{
  "n_layer": 12,
  "d_model": 160,
  "n_head": 5,
  "n_kv_head": 5,
  "head_dim": 32,
  "d_mlp": 320,
  "vocab_size": 32000,
  "activation": "geglu",
  "norm": "layernorm",
  "norm_place": "peri",
  "norm_eps": 1e-05,
  "positions": "rope",
  "rope_base": 100000.0,
  "rope_fraction": 1.0,
  "qk_norm": true,
  "attn_scale": 0.177,
  "bias": "qkv",
  "tie_embeddings": true,
  "parallel_block": false,
  "extras": ["capped logits"],
  "init": "normal",
  "init_std_qkv": 0.0344,
  "init_std_o": 0.0344,
  "init_std_up": 0.0344,
  "init_std_down": 0.0243,
  "optimizer": "adamw",
  "lr": 0.00361,
  "beta1": 0.9,
  "beta2": 0.98,
  "weight_decay": 0.043,
  "lr_head": 0.0195,
  "grad_clip": 2.0,
  "warmup_steps": 441,
  "schedule": "wsd",
  "decay_fraction": 0.551,
  "decay_shape": "linear",
  "final_lr_fraction": 0.02,
  "batch_tokens": 65536,
  "seq_len": 384,
  "doc_mask": true,
  "train_tokens": 530400000,
  "steps": 8094,
  "dataset": "wikipedia_en"
}
Each number is 128 + 24 x the weight over its row's rms, rounded and kept within 0 to 255. Layers, rows and columns count from 0. Numbers have three digits each. The size before them is the row's rms in percent of the matrix's.

# layer 4 MLP down, 160x320, rms 0.161, rows 0-159, columns 80-159
101:140121134092152105123124129086109114142133111113060124111171135097147110133132104174112147145152146145079096157166096116151119107112109185152149144140128152113117100131132176118115123105115069114104139102162149132148082151119100107100115130
098:161100142104148131109108141139127147116118134141135132117101103121085142144137122196109101138111095111139127135121107125104111132136125109195131114123130157110081116137097141154149114135135135113113174161121153118130104155138107114151160127
102:153141124100132119125101079166117158134129144139076116104167130164097104137123156143127144127124123104181113150156156172108142106107146117119121098114137110151112124139162127163117108153105101113161142157131113140122123149120093159115156116
099:154150139138111107128159152110115137129158141145119142089124064110105132147114120159116148138135121138153147130123144103130188117117101134147139145084111181129146093145063091144125149156136122130150166103114124117133129127101147088122138136
097:161084072193124111106137107101089149101129146105147136148151138152122135125089140124097172150078145114102160117080054116145154132118115101098134114137143132119144135167142124124136146125115149158160123107125169106127113139137117133141143168
099:132078124124146124145119143133144137119110090153123090120121120167102078107159143072120131163136119141149122091144146137123131136151137092115137139135148108151130146107126124069136117181147160122156134113134145109135142111147114149108166143
099:128119148129170135128112116136158165128133183161091128151165111173120141124117112123138091130129114121085127174162104122084109121145112144081176145123112131108107105160116151146176130112131121117113118123124134071138144106153133098145108110
095:142127081138137089089152145171128129142142140128154126136112144158167127064123148150116121107109118149116116175140134138183107134158128138141150114123111122082087172111117126140119140125134089139145127127125139147145095120117105112115146142
104:159114102142120136159154148122145143091135132148155108126109118151124140120129133134167158118114148107149098095122161140157120136090141115155090099116132130112126156129118153136147133131134149105137135106144171112118095146111142076149090147
098:098143107135133151113126132112062148144148076110111152115124099152092106122147149107108162143110174090121149115136126102110085171146102117146133139134121094193112137110119106155161144093143164130107177113156146103142146105164088109107081135
103:131142115097162111125137102141108113133149099119128113112131165108150116065134119123124119160132149111110131192162120094192124111176150133080134134116134132107124116136124121161114113138130135171124158130094096101126148115095137126145122127
126:074130137101145157144079144156107126118065090108083129137150124104114083093073090128127134109128101144130130134138147112159153113126168100173122143140110111129150155096127164127114128106181138112148111121124131127158118133113125119146104119
100:111126097132136115144121140134105108126089090111187120159094106161130130065157112116103112158119118109148128123125084088146119174159115109120160181159161094124109145135168145134104127075142088120117113139120059125132123176130116145120094164
097:129140117088118110125123097112128132118096116090210129082148131131147131135116129151162106163147167145139127156124160149121097120143149132151176111171133143109159081117152138163108107145150132172155154124177121147107159129122117161153133107
097:095163115121108119139155143136117156129172149102142134128128158180137142114131161116082091157093071146145110112136149129150132136117088130131117155102145098119107137148117150118124120143150169134137121138113105111136133079154131164099119115
096:140115136131141121131165138104141091083120063114103099151144121125156112143134150146110198120120086125134099107116120111095108130136127147090133125061129145124116138119116141142121139122110072118132112178139146098155120137099104112122102131
093:145103167140180115144159123105168143100116093140081137133146108169126121122111144107142141098115175101151158111117141137099133151149107144111083070133120113148086157152133147111150141109143173132113092126116115143129119146117203134148108135
099:092130118115116132109157083150151122105130140126148146157130118115109116156150128095104137085079134140113127137143176151130109136099156076158140131183100105113155122140178114155108119196143065143117123129114139134169133121143107138164115091
097:102108138134124157119139086098123102142136137131126120127086162143137144102131106133203096157148120108090114149145101149082131097154161123108128134107121127138131111120137131123117144069137151104145084170118186139133126141119136095150100161
096:092157141113122148090111103124107129170143079103124077141145114176144078046069114143128102123134136132111135106121125095119126099127114150101102137149141147116137116111119123114080135161143151086114146128108106122126093145167116146113116133
107:142154157087119134155140121152110093106119118131126117165146127087153099112116081107169116143111128103123103161148134144113122123102148123102156150153133120098096169115142120109154132104152146132149157122089095118141149127127119107106112177
096:163159136105188156108108175142114130150120117124137132156160087176167110153117132152112141125082124136098123155117118143108165127113119158108123136160122123101148167116135128104107112096152161135087133146143123145136134120112123130147131085
100:110142098115145183117085109117114158141072134141158156169135104102115114193141108129134100137112127098139114121140103094171138129091119124159132146144114150170099141126112080126146125121092151128134150148104124092134129111111087113097123143
101:134100075149122112121130076110161124130125131133118148137152138046122132170133141117122162145162152120127125137105185113094132153095097095156174119103143123150125130141083154146122162141081129115157161165122107118139133153148119125151123156
095:097139122122156127110107112104160108105125117135181135149097121123131126123154117132099163148143158092141144104127145134130111114113135154117138098139122141114136132118164141133108154140103134128102132134135118144158131138113198124133145138
102:138145168110109125129082121102120136088105160159189068086168116094123134162151148143120164126121109150071129118146122114111076172116111118146140127137106155118150147135107164152105125131109162104143157113131119126129133107119123158181085119
102:134158101131104141133105115099138117143147112115097104163164135114106110079167137084107137133166150124110168096133105099125135148145135118134132113115111145130158097169144172135145172132116106096128090112132122121122108147130086135109096108
105:118142112169127144108106146106134086133116145169165134138168143151091145137162120134084132130093098138183131143136103107119123108128184106102131109134167164131141162109112113107139170125176102141141143156134118137142159113116164170135164133
095:137138115174139143094116141136118120124102177098142141156109095112137150123134125111111126122117109129141162139140139104143155106083110127118121180112111130182125190115109142155153120092132138129131122119114139133159093109118125111127171156
100:085118193170133146156161168120153140120132102139163116111171151149125123120110082143152132126146119154126119145132122148088190114147150110104120112163154133128136109143101151104157113123135139163102134111101114132133127142137125110120121136
099:174109146087122126147151150131120119119154106091136095103147106133131093125128132099176118142093066121125163131153105162164134082116115140090111116108157128099120106096136154167161110106152161122143158130122159182145125132125116116130153147
099:152120130116130134157070154101153131130155146111112169139148129088110192170105131128121121117135125112123149103112119148093148130091131127160137107107117110141160090145177092160079131124148132160112109113146109155104114128153145168113071140
100:143149154143116138166115131127129158093117131144114135114125159146105146157130129145146141103140124164152107148128077107100116148130136114116116117147115171116112080082123135152120127118102131109120119125156124098060115143079127127120172159
094:113110075170072146176165122126171169155099119128111098167137102105168108140103103130183135122130135120112141107097163147129122110109142125122101131116101183085135112157120126122142125136111121077141083123157150068115151168120101137174121108
099:137121099132141146152139117117090141072121146178173128111087153102112195102185140104130093120129128133108149089122142141100151169105138098123155132117109140132127087114177103140133138095123087116160136144109123132109140113122123079114172120
099:105093102113180106146128086154107085135076177129162118137075119128102091099163099097138072169130141091100095116154125111139155155143110120137151129138107117139116166123123133083100088112123134120148127106108130156141114128112122168140127117
102:140137130093101127147117110077143146125123137135099131080166127142159094149113151141141131104094130123162156152133123138106116147164144126139117118120102158109124118146137117056116128126139119166146125122098105118120121108127071132105147141
100:094124145145151187124132122135183104152081131140141156130117102147115112106149138172100112130159159170134158098178090151166137107156125142159127145125154144162112106091107134035112123173123081172128123108123147091170094123131097109158136129
094:130164132151100123134137156151126110140163165122069088121078107124107115076123115110134098115118169131133128165153144129162125105155105095135141148158114094124150125154131157150104128093131115067138127097137125113156119159139091114128144088
098:124119123143079128139123158148107164119141132088167151164174132123074142094094119097114096131100109099100160081153099147149105120109118126141116131137119081144086133128160090110128104143177128136104141110155118145147120120138151154144110130
100:129144127113123134151135095189149170128138152154186102152150156130158130141164120138145154144136127113139098153089133154110135100109149085137157101084103098164091158136148126112108142113165116141120144121091089117119123096116107132154121109
108:101102145079118159130109132157162105098134144119129160138148147198165109105117103140090096111115118130128145123111177142155130137155153116129142143163140126132099145119149130092164119075168104114095144116085136126137141107120145129133205111
101:114116056147153136130162156113126074155119103129178135120119108070134115143085146108137154130146135131135146122132120135121166084132158157179160118112126106156156089186173124139118115105150146183121109126122150089131136125090088124126125174
094:103155111179124110121148113123106117089134133157042102157111130101085125120121125170145174187181137131107125111119125122121102140135130116133158139137125132098123096139113139129126139138136148132141138143139150128125086167127139113136121137
101:102126146142136118174123086155147125193087083148160117123107079147152080147127126101134147163125116131127143164123106142118158140168167140105106114119110123154177172120153142110166147133155116137125130142128155090132123123135151159170126143
100:105114142164107125109109135088117130091157187168043114149107115118119147107159126129117116119100185106095142122100118115140107100121117144152140110162112155113152185103125120095067159147097117143106081114132083156149109062163163144135103108
097:149134146076138141099130115114091117129117132101202158161154139131148121134144105168157161136124149175148118100136136116085146134130116142120145116145148114128170147113131104171160103104144135151138110133125111094134120183144119159159109132
092:131103124124113137122127119102122167106128131160101119158153092109147135114068123134108098109183136117109154162113175113132104126173132161137141107178122131097113139140139138106141182103132129112122135126118094136198126144082112128068139102
098:100103127130170103097098144116093131133161103117116092121153102098089154108148183083137153160132093118129130071095135133084109108091121097120114126105097118126130132117125127154146169122126157077142156127105147122137119132160120133100101138
099:147085099143149116109149156148155146091126160139107093135105090124110117132123136143103145128167108161114142108095116089172137097136122145114162131123089117132132131139146107109165133128104131154087133095150080082117166107110167142116148138
098:123115118128111127169178082109172101124155097168082129120100142123184150115140099132151062164119099123133117111161158125106121168140139136123131110113137125118110176161110104103123125166128141083159138126109099139062115121103151132110144133
099:131117107156168138115142115126128110096144089140145170143163137167117180156147118067101160119151119124143140142137068167130141125126115123117099133048151179160160151107128119145117126119138112140135122153120144110118111135128199108149153159
096:081150126163150134130148137128182125137129149117138153116115162189097126158131144159158116130147159114136120124146136088140136169166133143117125124109126141155148117084118123169133148151132162196136123138076120176130122126134134123125126153
098:134130132144119149103088120119093086131108153129139087107135135114109116145130130125150148116126130101078120087117159126141093093120106147069161136105142158110138064123112147113100148118112143123114166111147113125124136106146130135098090147
102:157133107089141112176182110105125162112125121128175126143162172130123114152169143109151131082144105092164118124128130105112116107136156138105136091130114124135095146153111161147143093148121090106109148107103160150138141174167142102090124130
100:147139104163107128117103097111122126181180139152185104093115175098145146161079148085127157137115117113166108144160093142143133141092115102093112118069130126151124112146175124105101123132136149143122122130113108058122136119133129185139117097
092:103152154085121140129127138132122101113154148133044140122084147154121133100132109145091085144155129098141100155131170138120128144112119149130135146137111141160109149131140099107134126081139123093121109138124107150139092090106105119154159135
096:127160135122109118118135150144169119103138080130162155144119099124147122106108097132183136102127151126153151082085126114148156118156132126122129127160143115109152079107114106140123154105184133129168128101137138118087130137073116125156109121
099:143147134085095091126109141117122135186145184101150138101121148141122097130143135123159128145115119152178161162109089092117145119154129148103105145144097142115124132170111123151148092159126121153163156148118174140158126129123133135133121150
101:135158123139148158143082161105110149074113097096137106107177089120155122098124142103168146144151087140136122096102150152176137135129127125137172142117163146090129124145088133101126140116126111115106070137140141132138155124172098082078099122
100:117094127124112133129091115098136123142146130137144147180069140099121142101110117096123121131155177129143187130098119133157132156146132096132138136151095132140130165145095135151107136130113138100063099097158133128112126097102152092131129129
101:143125137117127130102131123112127108137123170127124119109126132116145155140143139115086156163148160127122073123163116078131129103147124109167110155123122134117107134140084095126077111108097100121080157137116121148133168124114101125151111112
098:138158131142116121105102098108143152101115128099116138160129152121135152084167118156132135136110138100103138082091130133121113133148116129152140109130152131172127118142166131147150132143093121163075099099143157090144090165094105140109110133
098:139106125144148108183099099128090138158111115117062141111134107134133140123136107137123075077123159167173178094134130148104131107138131119131173106083095157159105105136162136137162049104103090135150127126168157095129114124124149129118138135
119:135186125172133145109129142102129147137104137140102173150121170137157171176123149186125115107100127078094076142121091147105114107120124154177157135122140148140154142131108088090127138127110192164155122145129153102105124144123099136176132143
104:125117141121079145130139149123123163112142149133134106113135119118139165114089059115157141128134093100160113122123143135143117153115141113148078179100116118124158116144102154120106146081119135115144131116156168130123138167143124120155099082
099:125104082147119103100121130095111122152163143101160109139150131137131101129111115098107125148142176115120136109122180130145102111116116159130143115138113097167148164124138162114146120102125119167087129082157124137114090107112104160125130118
102:088135126124133123149117157136152133166080137151213137158144171116150083152085151098146165105121148167104100079176127181122144092175148131117105108126103143082103130151163131143141128163121136154118098117136100135139085159164146172125121131
094:117116116091141123122120127130091139113116102152125159132114174126137137143104146101165131111131126081081139108115139097147151139145135110131097114116124105118122104125169116087108140135160133125127141128108075113100125125133159172136104107
103:116177131138148144171123131132153123154168105101112077148115135121107128106128086138116152106142109146126150178141146138136158131158130155145145138143155133098185088104112149137093132166111109156119150097124097142145180145160080115129099142
102:116127138102112084154115159129098130162153171129114115059112142123117083149122133181122112162143153145124093129128119100079135128118163107150123130119143115136145135122137102117124104086128126106109100160146136164115147154115120112108116136
114:103134134118131093151125150142120117099108125110072129121132151110172139144102114157153120173134118149146137100108138135103132153169186048116110119140151108103111108131155173109144115130160112135122128133159139131129129115151132183153137100
100:122157099103108132147122072095136109149165116140151113147106102141095143112135129103146122132138165115174126153119148143137134134133119106162109113133139130111125126112153128119169144099131111101137110138123132135133159056128140143130128129
102:118117108185128144110131150143143088162114134142153127142107087159111160092140116116108128121103112139102123118119172103125131166126144128149111143136124133124155130135132077090186132108167094116102106107118153160095116132117161116121157103
101:166183080117139137095111150109122140117151128128085121136142128146121143145142142161102128100116166126155129088162130138123127117139114132122147112156130132110116149157131110083134118143097093130147139166159153079115176164160165123084150146
094:127144173119120150173113119085150133097107111108146142116143084133175119140133169147102127145115099126131148151119118144104167119143114099156148116166149142096092133125117148084092187174118115137111119137136155128086135101115154075149143137
103:078163131165122142105116115144134139124114141125098106135154133121104082128147124130112134114137114133135135140165183126072137141121161129120089178115128136111087166141115101116142164188128136087139151157108103139149124119121114125118136126
093:108119146110124139091102093149110143104142076111145108173084119117098136150082107116123101109118111138100107151099102137091100105121138134135147120174133110097156166087147112126159085117148146147188087169137131132079130162157122087172138145
102:093132139136124170099098145082129139122136098130133156144150140125147086111078112141137192140134137089102145081099154136110091126101100117095105142109124109107141152105121153106122133138122110132139147111123122139144142135109107175122116127
102:152105144147113129113105091108066132150095104117106143166130114106104117173114127065139124119130161114094118099125136131108122148140106162128093152178127137150134133101145120115096143129108171129135158146095103101112145166105175140082138145
096:116103120121132096124171131129152122121144154163096125097122155137129139175128136164108127117109097151141099119109113130153147089140108088151153098155140115091155146121126122131153138180120106101169146164120133137157141117133123154139144144
099:157123124110137161120141112194148161138117143146112133108118133127094135145135130159096169110147161115112123109105127103121125130123131141147140122154122115138107135115093116141154131161126121172136147145107119130136121111120164119158142090
127:144142131120088125124160145117145107137119088061157172112086157160147156118125100169129130165131108097163114137122109135129121129127117120081144097107124124146127159160145134098132114101172128138119131131172168124113130109122123121127139125
099:116126125170096139104119152172103118147118098122087094164161103153143109091147131131113114136118152122088126125145169158152135114132096080130130107141108150153132160099124099112110116136134105117133151190110089136119137134150129101158113136
099:113116121120126100138132155156133147140130155087078096095105093089143130134146120121155177158141102125167112126139143119119140100120114097083161121125156084153150088116143087137111123116123120122083135121135150130132121137144138121128155145
098:145120117141089104119120169125132133090072122138197081154119122130119093126100135115145132115145164133134096166133157140101123127133144108086106123172174103154118109139150121128123128136130142120135101146119144122142156111149140095144125105
096:102171106133128134164099110154137208104132158109174133136125113109112124169133159076177124106118163109150104114145106134150106168121133154151171080126133119140126125112139115140126138134126120151117163134145218138131150138166100138156146153
097:151138127105140144151114138127139137095174122089128111144097160129125136108149133102144112180133142147150168137129147126112135115142116149111105164140086136116129137121131177127143110121117125135077101132122087164132129143111112164120140093
098:124113127126102139156098118135122122144152140154055136091100136123106153115112122132145088132104160135131084085098095104120142124141129120117143110128152137148089152114125133143134057122107111107132078164092149162112155142149177120121121123
104:151128119123129110116090175140091155138134122124071125124123125154104131154091121089108105096125170132137119162159076094163104107127112164135060129160110150210107109141108128146135122093084105112124127108173115148136089112165163099141105134
101:140094103116149081116160161162153144122117160122141125154140080119097129108109138082113081139098123128137091139152104165092136097124175153140127115099139126138160140103152132137114110075137123101148145138129110193148115134134135109140125160
099:132162116097160112091144093120143088117106140102107139091133138137117102130149145126097105154115101146134136110126128078148123101123116116103109160148109145186119110119118146159109157144154150138117130158144127125140105092114144138125137152
097:152119118130126140144129150084128130128136153139124118089169092093102131176157173135094142097166105133123107058115151154149126094134121092139106133122150129159102115083098163170081121170087125129125151137149144142136118116139137108140166087
106:144154149092163107149132117121146103161124123142123167120089161166161151109145109172104117130136111128101128112141137142132102113121134144107132138125116104149117113104129122128155145134122132142146154139140145120121152127133085105125168180
099:119151108139127143112136134161131143101142124123110164162150131119142135147176101130134121135090155156127139113151098118134123136106117151149070132146106132089095130131139101136145161085144115122142094132172151112104155118119164117119106127
103:139096136139139131150165129114138110119117079157180138132117102126096135112146142135145073124075094119111125108123082121128114115102124160120114122124142125134108117157153118092180130129123097201123131118186110101172110164117097135133156097
098:126097196120104108148127078153082153146142111152127094117117106122108182112148132118133084107151174124123111160110121166124146105142126141099110141130146163132100121110105137179131072117123142151118132119123148140115155082151117184131193107
104:125153131138180164139133113139105155118122165115143121135126123111111135142156130120120119132149126145104137134152078148173132170139154126099064111156126119097119120136101116141160127123105091122115167118153074135135137100118107121092119090
098:100108118141135151168120148131134092158082095123153111127118184156080115151158105153109160143153094134195106125136151152154099127099103163142147100135111108144126107089149119119135189142130158100135151165159140130103121092140128149101150100
101:152121171103122118141154158144184146138138107140128125097120169169153123129164145146112111118160155157134112135144163104121160111111146126073141163110117117148129082151136123147117120083147111161104126112139115102166091153091101108124137123
101:141167146121174125131095135131119101109109095132128064147120164159105144099114111140148140116145136132163135150086105140149149122124156100067148142117199141087195134114132139161106154145125158154128098140146136138099157135135071137135132140
102:175133126148126129016106120155149126111179131140095156150154148102099144120124149099142161108128148123119120112127123129103122151134169182145104143115143135101148128145120099153148121058105148138119113142114167173142125153141137092113149147
096:114147180158128108150138122126138164094119143121106126127113130093118167137116108130118144124138143135164188140130133127128125110148142120117173155149174130097191200120136115091119137146136102116099147120142076189120104127118097094113113155
097:184134122128138159126159125112126119166123131146124143106098147113094124113146145108122128070142112123107135117099110099126143098124111106135091165124169134110167111129117127121126135105107091110119108121172094121126090079168117116141136132
098:097111147142121132109105104152120087121112131106128122121147120156145109098129126119131107069111106117154143144144156133165124111104109153120146166119125103093084112121168126138156127176164169123147109163151121139143107114144135149113138161
098:118122165140131115140165170148127115146148138118194121139131123129114104122110136094111120137124118116130089088154170146087151098127163147146121130144071153125128144145145085127155102101109109145141032123100155135124142153172143138120142120
097:123141095105128140118113127136098169175127152178151094098119118199132121132161131128181128148097142137150115158078088112112111134136115127139106131081104136153128121080148150187108146105121134146105158163116086141163107146158095139150107141
096:145094111155114112119116141143098105114164143149151152073128109134176136081102137192156123102141127133091141120142172105129150121098128114166118105142078126080105106124126120086178105116096136128086149146073145118124163156135118108148148142
100:134144173112123176174103113140124137125070104184139157127135147152177123125067106148154120152110130120144142125113101153118132159133136173097139122103138117159180118152151147108123094111131129176178119081152114129105146170121127128130117097
107:162120129121098168163127149128116115120132156159119178100146142134137171167119179092119140139123092141143132123120124126132139125121156102103169126153115130121103093120125111124149101101147138071143142079166150120146122114118131136132187142
101:154143125146144152087122115150107149113141156134133165120117166173110137136090110141103147093110131143131115161144188087124102164139139144136075146091178108124147087087132128134127190127117141087133144162154105128133140118092143099184088149
095:155127168120127143150135170127154109151120166106132099125131124120120110125145127146143122166143164143106110175139115141114114151122135114135111122142136107112120127141139102081160133146117126141113152086132152107137098089107111112114145120
101:152124138159136152092139162168124125143136117119080131143133139140109113135100136127114158110085084135113156149132103114147105114162120149082150114122136110100174114114120116111155125176111155124108108078123167134127135146188175094075141163
100:146152121113115150128161127125132116078123120129121164154116121098145132151101131156092148122117110120127115107102118134136136163148119144124123093135142097096096141124109128147112080149121152112148127157132090124099118159127155139108134120
099:138106145109137156132115132155095109119088120117122125136053142116174147129155108134177151134111098152130097108088079138136083148128103111107127187087109065130119143147121131162144155138156171127124124077129129162130099101119098101140085145
100:116124103145142128085151142124102129141167104118082149132127118088088148106144133147116144147126066129118143135106145153156110127151127167180116132150158154145111115096109149158152165106130162114145081153160134143109149070147138162118167139
102:132122104112114140106107157168120115159106118148116129151120133135163166101119132125084120118131124152123108131164153142152093127136126154158168141141176132116148133123144052135134147105160147085093108114134153132075150148147191125144109141
104:130117111143102108142114116119104108082165123121070144150135106131163105129133080121125132089113130139138118112124118129130119140116119151108159144102099149111109125110145109200104148094127121110133117114089126155090194128118157117089117132
095:139140163128119120140088148139133125096087133110156114171149119095177139107147154090145089141116133101088154107093125134133125147087150078083107121128148146118092116103114100157109147130133172131131135103139128145112164120099154114179130129
100:091105106157126129108138121132168071128172119151120126114109093131111157162177100109116120141103135130109139133112140141112130142131105141198108153113138118142067140112116129111125132140134095121128107130121047156152137117073147169091137132
108:117116120099166138150140125167174123117119137158143118125131099143146112068138129142105103093117128157111096153134128131132127135109183109135177137123137095085096105167138164114106147141120132125131129139134143121110109155130104097151087144
101:128107148155095107120125159099144178134120117116176157114136152127111130154143169095073125135172116142128120120142108104122097131143109119106109131141140159163136132117137106092133145174130101127209070162118138127110121102144139136094187138
097:124134133148124150085121129138082151121148158134146147142111133176101116155150132136113143102135096122093163138081124101118129150146129156111093100123072159104138142145109088133131132120132105099107122107108129130119123167090120137069126124
095:131126081115152161142171138093120142173149153134141117076143175104094148153108105175137100088165125104144133155113127143163102127173153095107124111151155126092139138127094155119108123155137148154144167081103109127101113074099082151107150113
101:188139124138111131165142132138167108122172119127072113102143115071130155111118149106181146159103121158105102112161143147157115137146126107112119099131150094119113114108114146146152137141117126153085127128123144115132134117100154142141137105
104:157092139087162133118115111142141117131111116159099135142117114124125148115146153119099103163112128132135120147109086119165117139132113128116145145117127082118183152128126139121105097145147091130109101162133126150089083138123129144135176101
101:142113141141104107148181126113155135130092062091142151120135117135137108137124170157123150145163103150080141125095148177134096143142097091145140104150110166129140129107115109103121127183125109110092141108137120128120090127129175097176117121
108:106083121135121110121141117118154102107143159117084154144130120129114134158107164109122131140138148129124137122116093131108153123120089158122164117116093136140107111088101187139126143157128153184131164080079121140164112135120135151114101081
095:155112146123133073118140108142136132145160133104128126075180177163129151172126149104130155127113107095106157154146116083121128151104124123112103162129132146137148126131078161129143115119136170168176131113119104145106145125144172135121124142
094:123128105152100132151100170110138149132122136115067108157100112142077102175110113121140093158105097096168098128084132146111122122142117089101122133134083153130142103117117148172127099149108106150112110135132132120177143152149148088111135113
096:102166134150070102098161165129135126163112134142142140165158134167120119107146152121096086076135126122121124100095113151133156151151143136148136117121120132123119149140113137109137120115115133127159119111117127114114079143110136113124147109
097:130113111150148134156133085142141092145110172121111071088160159075128116127128152092096164086125106123144133163177130098070157121121142135167139134115130094160127133128103131147160085148113174109119150146168113140125102096135178140138110144
101:143133169101103148135107165119145135130158139111046139149121151125103100141133141115124191128161120120124132123145119103113156101120076178152100118110123136122132099150083122109141124153102127159149147128107138127105140098128121092130135134
099:115147112162129144077123153060137112153132138128112111121131116098112140088148136102145185098148158142098125120126147155107131137131138139108125148109129152154126147128112107125127122150108129175143100097145122099137118153069135107114112081
101:133161134102142147116128131155105134144122144118057153100139134114146116160101167147137120121119109098126128117156154115121116117077103115101102146139135094110161121128117135117127125163102129139206119171173177114134136115132146101148089133
104:096120162117118097148157114125119129123163090107148146116118098134158114076153088139123117131109109131142178135143139099130169127101150131155132138120117130131084107108117126114125134139147132154128165128090100125112151168147066166151139082
097:085149114139092097106173103133102157137164155122168132176129116107169159140111137124112093121111139129119138125105088137147133140138089146129107147152107108128163138109131115152112161135127093150100138127104097134107105180147115131121095125
101:151133123078129103148159121153140123126106128144162150126086082142120156181128130211121115158149093155138114145121131143134174131110133145145135096130164124102152139134142138135070126166121125163073145146082128116139126087113119122117086140
098:109100160127153088127128096141180133110119114135117078078150164123160093109142139075165079119130137135131115145162142164110135106173120168143154119121101159144112103107147130105150130137132124106122141096086127170146129085144102099107126135
100:117122115137124111175147109108153130112141119178139114144143121119125146131161097129148140115120143115142132081117142149124125127093095127156116126089129091147143135115149152150144115131127105120073094098130128129150119127136118148124110144
102:157093134128098131078148110125086123147140117122063135044078154095101077145071150133096097084123135130160109153091112136145153121094111136146095110092114154123136102145090184158107169117112167103113155121122137093129108090117131155122118138
099:104131156126159131124111141123082118132130149123149101115105098128122147145147136129153091117133089126181110130164127151135148128087150102116130155127155113151136126142120138135112142148150123159124094138162111142119138116134107136088162148
100:117178121154122071083140129118105160107089100127135133134136110108141114138066126135135121111112145141143125138144148123107131154111132110101095155127158113137155151134107182147136091175141133080107156123111093151115161098105127137087159106
104:124164104151136088115137098136129138117150140124207131146150096084127138159158158106152146133082174112141145147132128110138151098116103171128080116169130172140173117122149107119117117117104132126170158135156092093097104111129143165103088143
094:097142115108119151086134143148119088140163123077134136144085144096152119133107119162147145113161133133136154166120109132081148131129142133133151110144135131128112153137146101146105088138165100118128122142067115098148128161172137104117116156
099:108135131129108161152163106099144131143149158127098167137085164108124147115167109107118075128138158162170099131150162156142120112114120143132152126062134104172120128099096141117163117124137152100147149144121144174135138094094125165095136103
100:136120178123121088138140117123060096140154145106143116121113132170132118137157111117143156139158154166123153198158106113156109137119133142105137093145100134148130100117155116145104163106134141128134112100164121108114161142117121129133144144
096:127117151093075105168157171093156155170142083096107128132128179150104135132092142153147160126139130138090109113110113117129120172133096127109123149104135140143076138134103109092119096135119131092118124129071122136152138124164135128106094133
104:210090122080153128097109166125124097128112121107144109116121118144108119141141128202119109092139094169102125140117169125155104147098120116107142111147163090089137131165126132132152131129086144135126111146142146121127111157147131111147132128
105:112082113156136090124147073151130087145123110133125113177134082127120121138172108120108140158119108117126156150107185121120121152132105136166083114162122093129101132121138143122137093145126130143134200144095136128152136143134169140121080100
101:162137135131128147105124096130092094134202138118130128088123160127163139124131117145145107123159136115167118130170126127120140154126091125120118145156122106155103088158165104093109116126096147119108107100111162117094166134114147152167120110
099:122139110149161133136088095110100113181106150177163140156107119107139116113107116096150127110125172140109135115140118116124136114139132150119135105135118125160097088146135116130134125146116135075152165171174167143115185082115107116091107166
094:128140124110091162128121153147168153130099161119174140134147160114143135156105105131132100155149120129131136102135121117180114138121109152164139109112118125115137132164129150124077115088110096126157137115134112117133178165160165119141122121
098:122092146107131128137133156145105202048144144110165160117128088110127117141124155144112158124110108153126182124093128150112157149111140131109130120071110124093128153177141121128136116121119098079122125115096096118133120170135124139106188097
099:090127153106093142151138118085141135140124126156117148099132169095138130146091160087171129092147108097102147138130081092162099125119104124134133110124116118143096156134136119108132134136095102129171112120148102097122095111150146119105125093
103:161112117092123116091133126126140125104094088093100114157115080096155125109109121150130135144111126144115113136144144124112140095138139134146156133134162141112092143098152133142112101091119149108104093167107125147087118117137106161130160104
100:080118133149163112112125134117100134124121163138155111107113139146168122164169131112087153141121142109138135084094115121129107145120148148121152149134131128119158088189109101137121153115148149119138119170152138164164122084108159157132118103
095:139094126116151093138098105111133105121098110129150168110203095113130142112080137089103104126157157101090178145134121164152102114114120105187106099131114161160088137122106109136122086113114120077134141114110109149123137129135111110093140120
101:136099165110139113144133093117125101146106112133148141085101127113148162114160124145124144154132112118092093159104153077090127155095144129139105127106145110120145101128079104119160055116118125139126085117111158147121109124124139097107109091
098:100155096141126079125098159141165131141130130123201094144146114156120086114112145139140145150127179137111129116142149171154104124173113126162101140144155140146162157125131121117116118130122120133102117101144127102158162161130117137175091124